config = dict(
    hidden_act='swiglu',
    attn_scale=0.102,
    parallel_block=False,
    init_std_o=0.0,
    init_std_up=0.0199,
    init_std_down=0.0,
    weight_decay=0.14,
)
Each number is 128 + 32 x the weight over its row's rms, rounded and kept within 0 to 255. Layers, rows and columns count from 0. The size above them is the row's rms in percent of the matrix's.

# layer 2 attention value, 768x768, rms 0.0889, rows 437-448, columns 256-511
size [116 114 117 122 119 118 111 120 113 116 113 119]
[[ 93 155 124 140 154  91 165 198 133  83 119 127 104  80  96 130  89  92 113  88  98 134 103 144 123 146 168 140  95 136 134 166 156 178 119 148 117 108 109 149 146 204 129  86 145  62 166 185 148 143 199 162 133 167 130  68 158 141  45 130 101 129 136 190 142  72  54 101  94 135 153 131  75 133 145  82 173  93 118 123 127 186  74 135 113  92 143 140 164 142 167 149 119 108 138 144 168 113 127  88 137 109 119 168 103 113 113 158 108 186 109 173  95 143 136 171 136 118  97  96  99 148  78 145 116 135  82 155 131 168 166 130  35  85 140 103 127 115 117 133 128 174 150 146 105 107 148 127 159  82  83  94  68 149 154  76 122 109 162 144 100 146 103 152 149 163 136  94 152 110 108  68 144 119 140 128 115 141 103 181 148 150 128 161  65  89 146 118 154  91 125 134  82 135 122 128 158 172 112 146 221 118 172 147 144 115  99 109 104 110 100 139 114 117 124 130  94  50  85 152 126 138 132  89 127 191 131 191 130 118 151  91 154 117 139 110  99 194 136 100 139 126  17 144 113 144 125 123 115 102  75 173 115 103 150 176]
 [126  88 167 140 147 115 104 125 101 234 140 147  96 129 141  77 115 136 188 113  92 144 120 144 163 136 143 135 171 143 113 111 127 174 102 151 160 164 130 126  67  81 132 153 195 106  90 156 140 164 179 111 156  77 117  95 154  58  78 158 139 139 171 100 121 146 135  87  93 112 146  79 112 166 164 141 152 143 103 141 138  82 126 123 164 163 156 113 102 100 136 107  99 131 114 112 116 127 117 113 151  92 108 161 154 112 121 135 160 174  78 128 126 170  91  96  93 114 167 134  98 164  94 105 115 139 125 135 199 217 131 122 152 106 144 115 100 127 135 125 112  86  55 174 134 133 140 139 191 153 134 157 153 184  70 126 124 111  68  85 146 119 162 129 141 184 162  88 116 130 117 163 116 156 143 163 144 106 138 125 109  89 121 151 138  99 183 140 138 103 145 108 112 126 116 107 128 189 155 154 135 133 183 178 132 126 155 125 155 156 146 126 165 164  86 148 116 125 118 130 148  63 101 143  82  94  97  65 199  89 124 117 175 128  97 175  90 208 201 175 148 161 168 131 128 126  83 170  84  81 131 104 113 135 158 120]
 [119 106 155 152 187  91 157 157 132  97 131 130  93 168 163 117 162  86 217 149  75 117 128 100 129 151 136 124 103 116 112  80 133 148 125 118 112 129 159 163 116 176  94  99 101 115 192  83 114 161 198  95  98 138 150 145  87 110 137 106 150 145 144 140 150 157 150 151 159  78  84 123 160 102 117 144 171 128  87  90 152 121 155 145 117 122 174 160 110 104 134 131 128 148 169 151 115 132 142 152 113 134 112 138 130 142 133 105  89 131  77 128 154 112  75 169 114 154  83 105  53 225 122  95 141  93 127 109  73 103 116 120 127 197 119 124 135 119 101 178 174 112 133  82  97 136 189 100 111  86 128 155 139 129 101 128 104 171 134 153 135  45 129  97 166 116 172  96 135 143  74 129 126 149 112 159 141 126 117 142 113 172 112 160 142 128 128 121 115 151 148  82 119  91 123 162 162 144  72 140 132 134 133 149 115 186 129 144 143 134  86 103 168  92 126 137 141 189  49 100 136 175 122 116 151 161 137  99 114 121 144  90 109 107  83 140 161 155 145 142  91 128 139 165 138 142 134 125 102 135 186  95  60 106 128 137]
 [119 131 155 167 163  69 145 179 130  67 220 110 153 112 106 107 115 184 119  93 121 161 106  81 133  90 119 136 207 108 127  94 190 133 167 121 145 141 134 129 141 160  78 125 110  83  75 150 107 126 156 147 120 125 111 115 138 139  97 100 128 153 115 115 131 118 124  91 116 225 133 122 101 142  96 113 155 126 127 124 150 141 101 119 108 124 157 153 133 188  82 111 132  75 165 136 159 105 127 154 158 151 153  89 134  69 119 119  91 144 122 130 122 155 161 172 122 146 146 131  82 108 167 112 125  89 135  67  79 178 124 140  85 215 116 172 136 119 133 145 171 158 150 188  92 125 166 119 223 158 179 101  84  79  81  88 111 109 128  86  54  89 140 130 102  85 123 131 142  98 123 170  90 109 105 179  83 132 125 137 107 146 143 191  44 142 165 150 162 110  98 162  24 161 125 137 118  93  73 138 137 118 153 118 123  60 108 135 125 136 122 127 150 117 119 123 214  65 118 134 160 164 164 123 169 136 141 133  83  96 142 130 134  70 134 141  91 147  91 141 131 131 108 144 147 109  63 145 115 160 120  53  95  99 138 101]
 [115 112 127 146 108 110 132 137 103 146  58 100  96 146 106 149 139 126 157 113 114 106 112  82 124 130 105 114  97 130 137  84 122 149 119 124 141 149 137 145 136 111 178 102 188 174 163 147  77 129 100 159 109 123 106  94 153 169 140 142  72 138  87 151 103 181 131 161  89 187 141 208 115 122  92 110  79 171 139  55 140 132 141 127 127  95 101  67 115 144 114  86 171 105 156 171 109 132 140 176 161 151 161 145 119  77 145  75 129 104 130 127 122 126  76 139 135 142 151 158 109  87 194  81 117  53 135  90 147 130 110  95 178 130 155 207  46 161  60 112 119 118 119  81  98  63 158  89 155  98 147 133 152 136  62 119 156 134 125 114 201 134 148  92 100 135  67 169 157 112 145 207 126  86 106 107 109 177 111 199 146 143  95 100 169  88 177 125  60 124 117 109  88 150 150  83 145 101 161 150 158 132  74 139 150 160 161 148 129 177 122 117  49 111 105  46 175 117 111 151 101 119 151 179  75 213 163  85 127 128 104 125 126  91 122  81 117 118  72 107  95 157  97 114 151 161 138 137 132  66 103 150 128 117 112 149]
 [186  94  26 123 126 124 128 111 150 193  96 130 103 101 162 117  84 121 165 111 141 180 111  98  56  72 137 191  74 122 117 132 148 112 193 145 127 106 100  91  52 143 104 155 121  60 159 120 146 130  84  94 123 164 160 132 140 172 143 140 142 141 106 157 101 102  83 109 208  67 116 102 119 106 161 164 179  77 187 103 114 118  78  92 141  90 166  64 162 140 105 140 150 157  84  85 169 145 121 110 119 112 183  93 156 163 115  92 108 116  86 106 121 137 141 127 139 142 109  92  47 138 164 163  93  82 138 140 141 136  81 124 110 135 119 100 129 148  85 145 149 148  91 122 107 119 250 113 170  99 108  97  86 130  98 133 110 150 134  91 104 104 162 110 114  73 143  64 153 114  77 200 191 124 101 138 137 103 176 151 141 153  72 130  83  77 189 151 112  97 140 121 137  77 108  94 151 159  56 123 142 108 100 126 122 132 145 142 124 103 162 173 139 143  99 142 101 155  87 157  58 134 102 160 115  94 133 151  85  94 181  98 101 131 184  80  65 177 111 144 149 133 107 164 170 195 110 161 156 129 102 161 112 176 150 180]
 [159 141 144 104  96 143 211 154 157 161 144 172 104 134 110 173 128 112 115  99  92 141 183 154 152  89  84 151 109 177 100 115 125 102  95  88 121 104  89 134 129  92 177 174 106  94 139  79 106  96 103 124 155 126 152 203  92 141  74 111 142 120 128 142 139 144 175 130 128 112 145  94 140  95 140 112 155  74 104 182  92 105 160 132 118 148 165  67 132 137 161 124 138 158 148 171 163 108 118 107 132 108  99 111 164 103  90 141 121 126  93 129 128 107 107 145  67  67 160 108 157 128 122 159  62 158 118 130  75 148  72 184 158 104 174 193 149 110 156 124  89 133 109 120 130 152 140 111 135 126 181  94 189  88  90 131 162  94 185 132 182  77 126 124  90 118  96 170 143 109  98 159 113 176 121 112 175 115 117 101 122 155 150 160  80  99 117 130 142  90 139 133 172 129 118 100 150 126 136  84  95  86 104 108 151  74 137 131 109 132 115 107 135  87 108 156 130 147 133 128 128 101 133  74 133 155  89 120 134 138 144 112 110 147 150 109 160 111 131 132  94 109  90 115  87  69 101 161 176 128 103 139 159 103 149 102]
 [121  96 152 185  84  96 136 143 110 103 113 118 112 174 123 157 147 149 183 137 124 132 157 102 207  67 146 130 123 136 119  85 123  90 126 182 114 114 165 141 200 139 110 145  87 149 210 159 145 124  74 140  97  78 102 163 126 104 121 179 148 184 148 137 151  76 104 166 112 177  67  78 127 147 118  61 121 142  90 135 174 126 190 154 119 126 107 126 116 131 127 183 192 104 174  85 125 127  98 128 148 181 140  97  87 132 183 170 140 127 131  83 141 114 112 171 114 108 131 106  80  84 109 113  91 113 139 103 164 185 118 127 107 149 136 201 113 162 114 134  68 200  98 123 137 141 170 191 119 154 123  91 141 120 120  98 126 108 130 142 108 175  81 120  87  91 133 102 147 153 117 125  97  86  75 130 148  98 115 108 137 156 101 135  94  98 113 105 153  43 176 145 126 178 140 131 131 125 143 116  99  68 135 142 107 120 132 148 143 138 126 121 105 165  95 116 129 126  97 157  88 133 170 137 133 171 125 113 165 125 146 142  94 125  57 143 138 127 106  87 115 116 191 186 125  91 100 121 122 147 115 148 134 116 172 113]
 [110 139  91 152 141 129 140  91 123 123  92 191 169 115 143 165 132 143 142 123 145 149 122 136 144 150 167  74  93 117 128 139  81 112  88  93 101 182  77 124 132 125 126 123 112 142 110  80 111 117 109 145 104  71 156 145 149 143  88  73 161 151 129 143 121  59 144  63 116 169 129  79 139 146 157 185 133 106 103  83 142 133 149 136 108 119 176 130 114 130 131 103 121 114 139 134  88 145  82 125 135 106 102 105 147 155 135  89 130 119 154 113 135 182  84 141 127 153 113 106  99 123 129 103  92 150 132 146 138  70 117 153 213 130  94 103  84 113  39 122 118 126 104 160 175  70 124 209 120 149 177 114 139  89 104 125 145 108  71 166 163 118 120 123 170 116 129 124 160 170 195 160 171 112 132 118 102 112 162 141 211  93 174 164 116  99 139 164  76 211 110  99 120 134 147 136 136 163 127  83  48 152 132 143 139 164 116 109 136 115  87 103 121 150 126 101 104 107 149  79 199 116 131 101 150 115 124 169 184 167 108  55 149  92 140 143 166 112 120 112 125 155 165  67 119 113 124  88 123 132 166 134 156  59  98  69]
 [106  84 215 132 121 116 144 173 110 174  84 138 179 167  82 179 163 186 142 104  95 163 119  64 146 134 116 151 130 116 137 208 134 173 172 139 108 108 152 221 115 113 142 138  70  62 142 105  64 104 140 137 126 200 173  87 127  78 168 159 116 169 160  77 127 150 168 112 172 178  65 202  93 143  65 106 140 131 164 135 106 122 149 141 152  75 182 124 186 120 155 152 107 152 124 128  78 129 137 129 101 128 128 128 127  93 120 103 103 174 121 169 123 144 142 106 150 140  99  95 109 154 147 150 110 156 150 158 100 119 108 108 144 136  90 159 104 132  68 101 116 134 147  78 134 132  55 129 143 140 132 167 166 123 132 120 112 126 134 102  91 132 127 116  98 105 119 119 131  95 136 153  96 152 140 145  69 111  89  99 128 178 122 103 134 122 103 105 144 118 151 134 155 171 107  92 108 110 143 183 128 134  95 107 144 131 132 121 136 102 105 201  76 125 165 142 106 223 126 110 114  92 150 128 158 130 126 188 110 125 170 169 135 134 165 150 136 144  98 145 158 174  81 142 141 124 128  69 128  56 140 174  58  99 167 148]
 [ 79 146  97  81 114 127  99 138 137 144  79 140 142 150 174  64 134 122 158 139  99 107 167 157 130  86 122 162 124 134 127 168 156 152 148 150 100 133 120 150 108 130 133 129  82 168 152 112 163 171 149  81 193 151 149 131 177 168 212 151 145 163 150 162 143 135 149 129 141 100 127 169 125 129 147 173  96 144 168 171 120 165 144 121 130 105 107 163 123  50 147 133 161 120 167 116  83 127 156  91 148 135  84 142 171 127  71 157 136  46 121  63 138 163 126  97 112 107  77 173 152  95 108 139 109 117  79  84 165 147 160 102 205 105 101  89 110 162 104 148  91 112 191 155 148 151 142 130  86 178 151 147  85 114 135 144 136 167 168 146 183  81 117 177 127 134  85  71 133 147 107 121 135 121 166 118  80 148 136  94 172 126 147  98  94 178 120 139 137 126 165  94 161  80 146 146 165 151 155  54  88 194 139 163 162 186 146 117 144 135 108  76 167  93 122 122 157  61 142 159 147 165  98 145 113  75 124 126 151 150 117 105 114 118 109 158 153 119  94 120 118 160 114 165 142 147 153  98 152 111 169 179 147 148 167 147]
 [132 154 176 126  52 152  81 168 178 117 129 168  83 166 137 116 158 162 127  80 107 164  97 156 143 224 129 142 149  94 130 147  92 125 111 132 135 181  87  89 119 184 105  98 123 159 128 102 161 120 113  82 177 138  82 144 127  51 111 116  88 109 125 121 141 126 153  89 123 175 134 217 198 143 208 154  84 139 108 126 141 120 139 137 132 138  90 117  68 118 148 155  55  69 120 138 107 106 138 127 151 124 152 147 124  71 123 157 166 116 136  99 112 100 125 135 100 108 152 173  83 136 155 115  78 118  94 150 107 169 135  89  82 109 150 117 124 145 129 152  76 140 128 155 121 103 108 106 114 204 117 186 165  97  92 114 148 103 192  67  61 186  54 112 158 123 114 179 114 131  40 119 140 106 132  95  83  94 110 122 115  91  92 137  52 111 168 147 157  35 131 117 175  92 143 115 162 149 143  96 114 142 137 120 132 126 117 152 114 139 160 139 118 139 107  85 110 127 171 110 189 101 136 104  55 101 117  62 114 127 119 141 134 129 147 173 109 153 161  81 107 129 167  93 124 150 175 163 179 126 141 210 117 110 102 139]]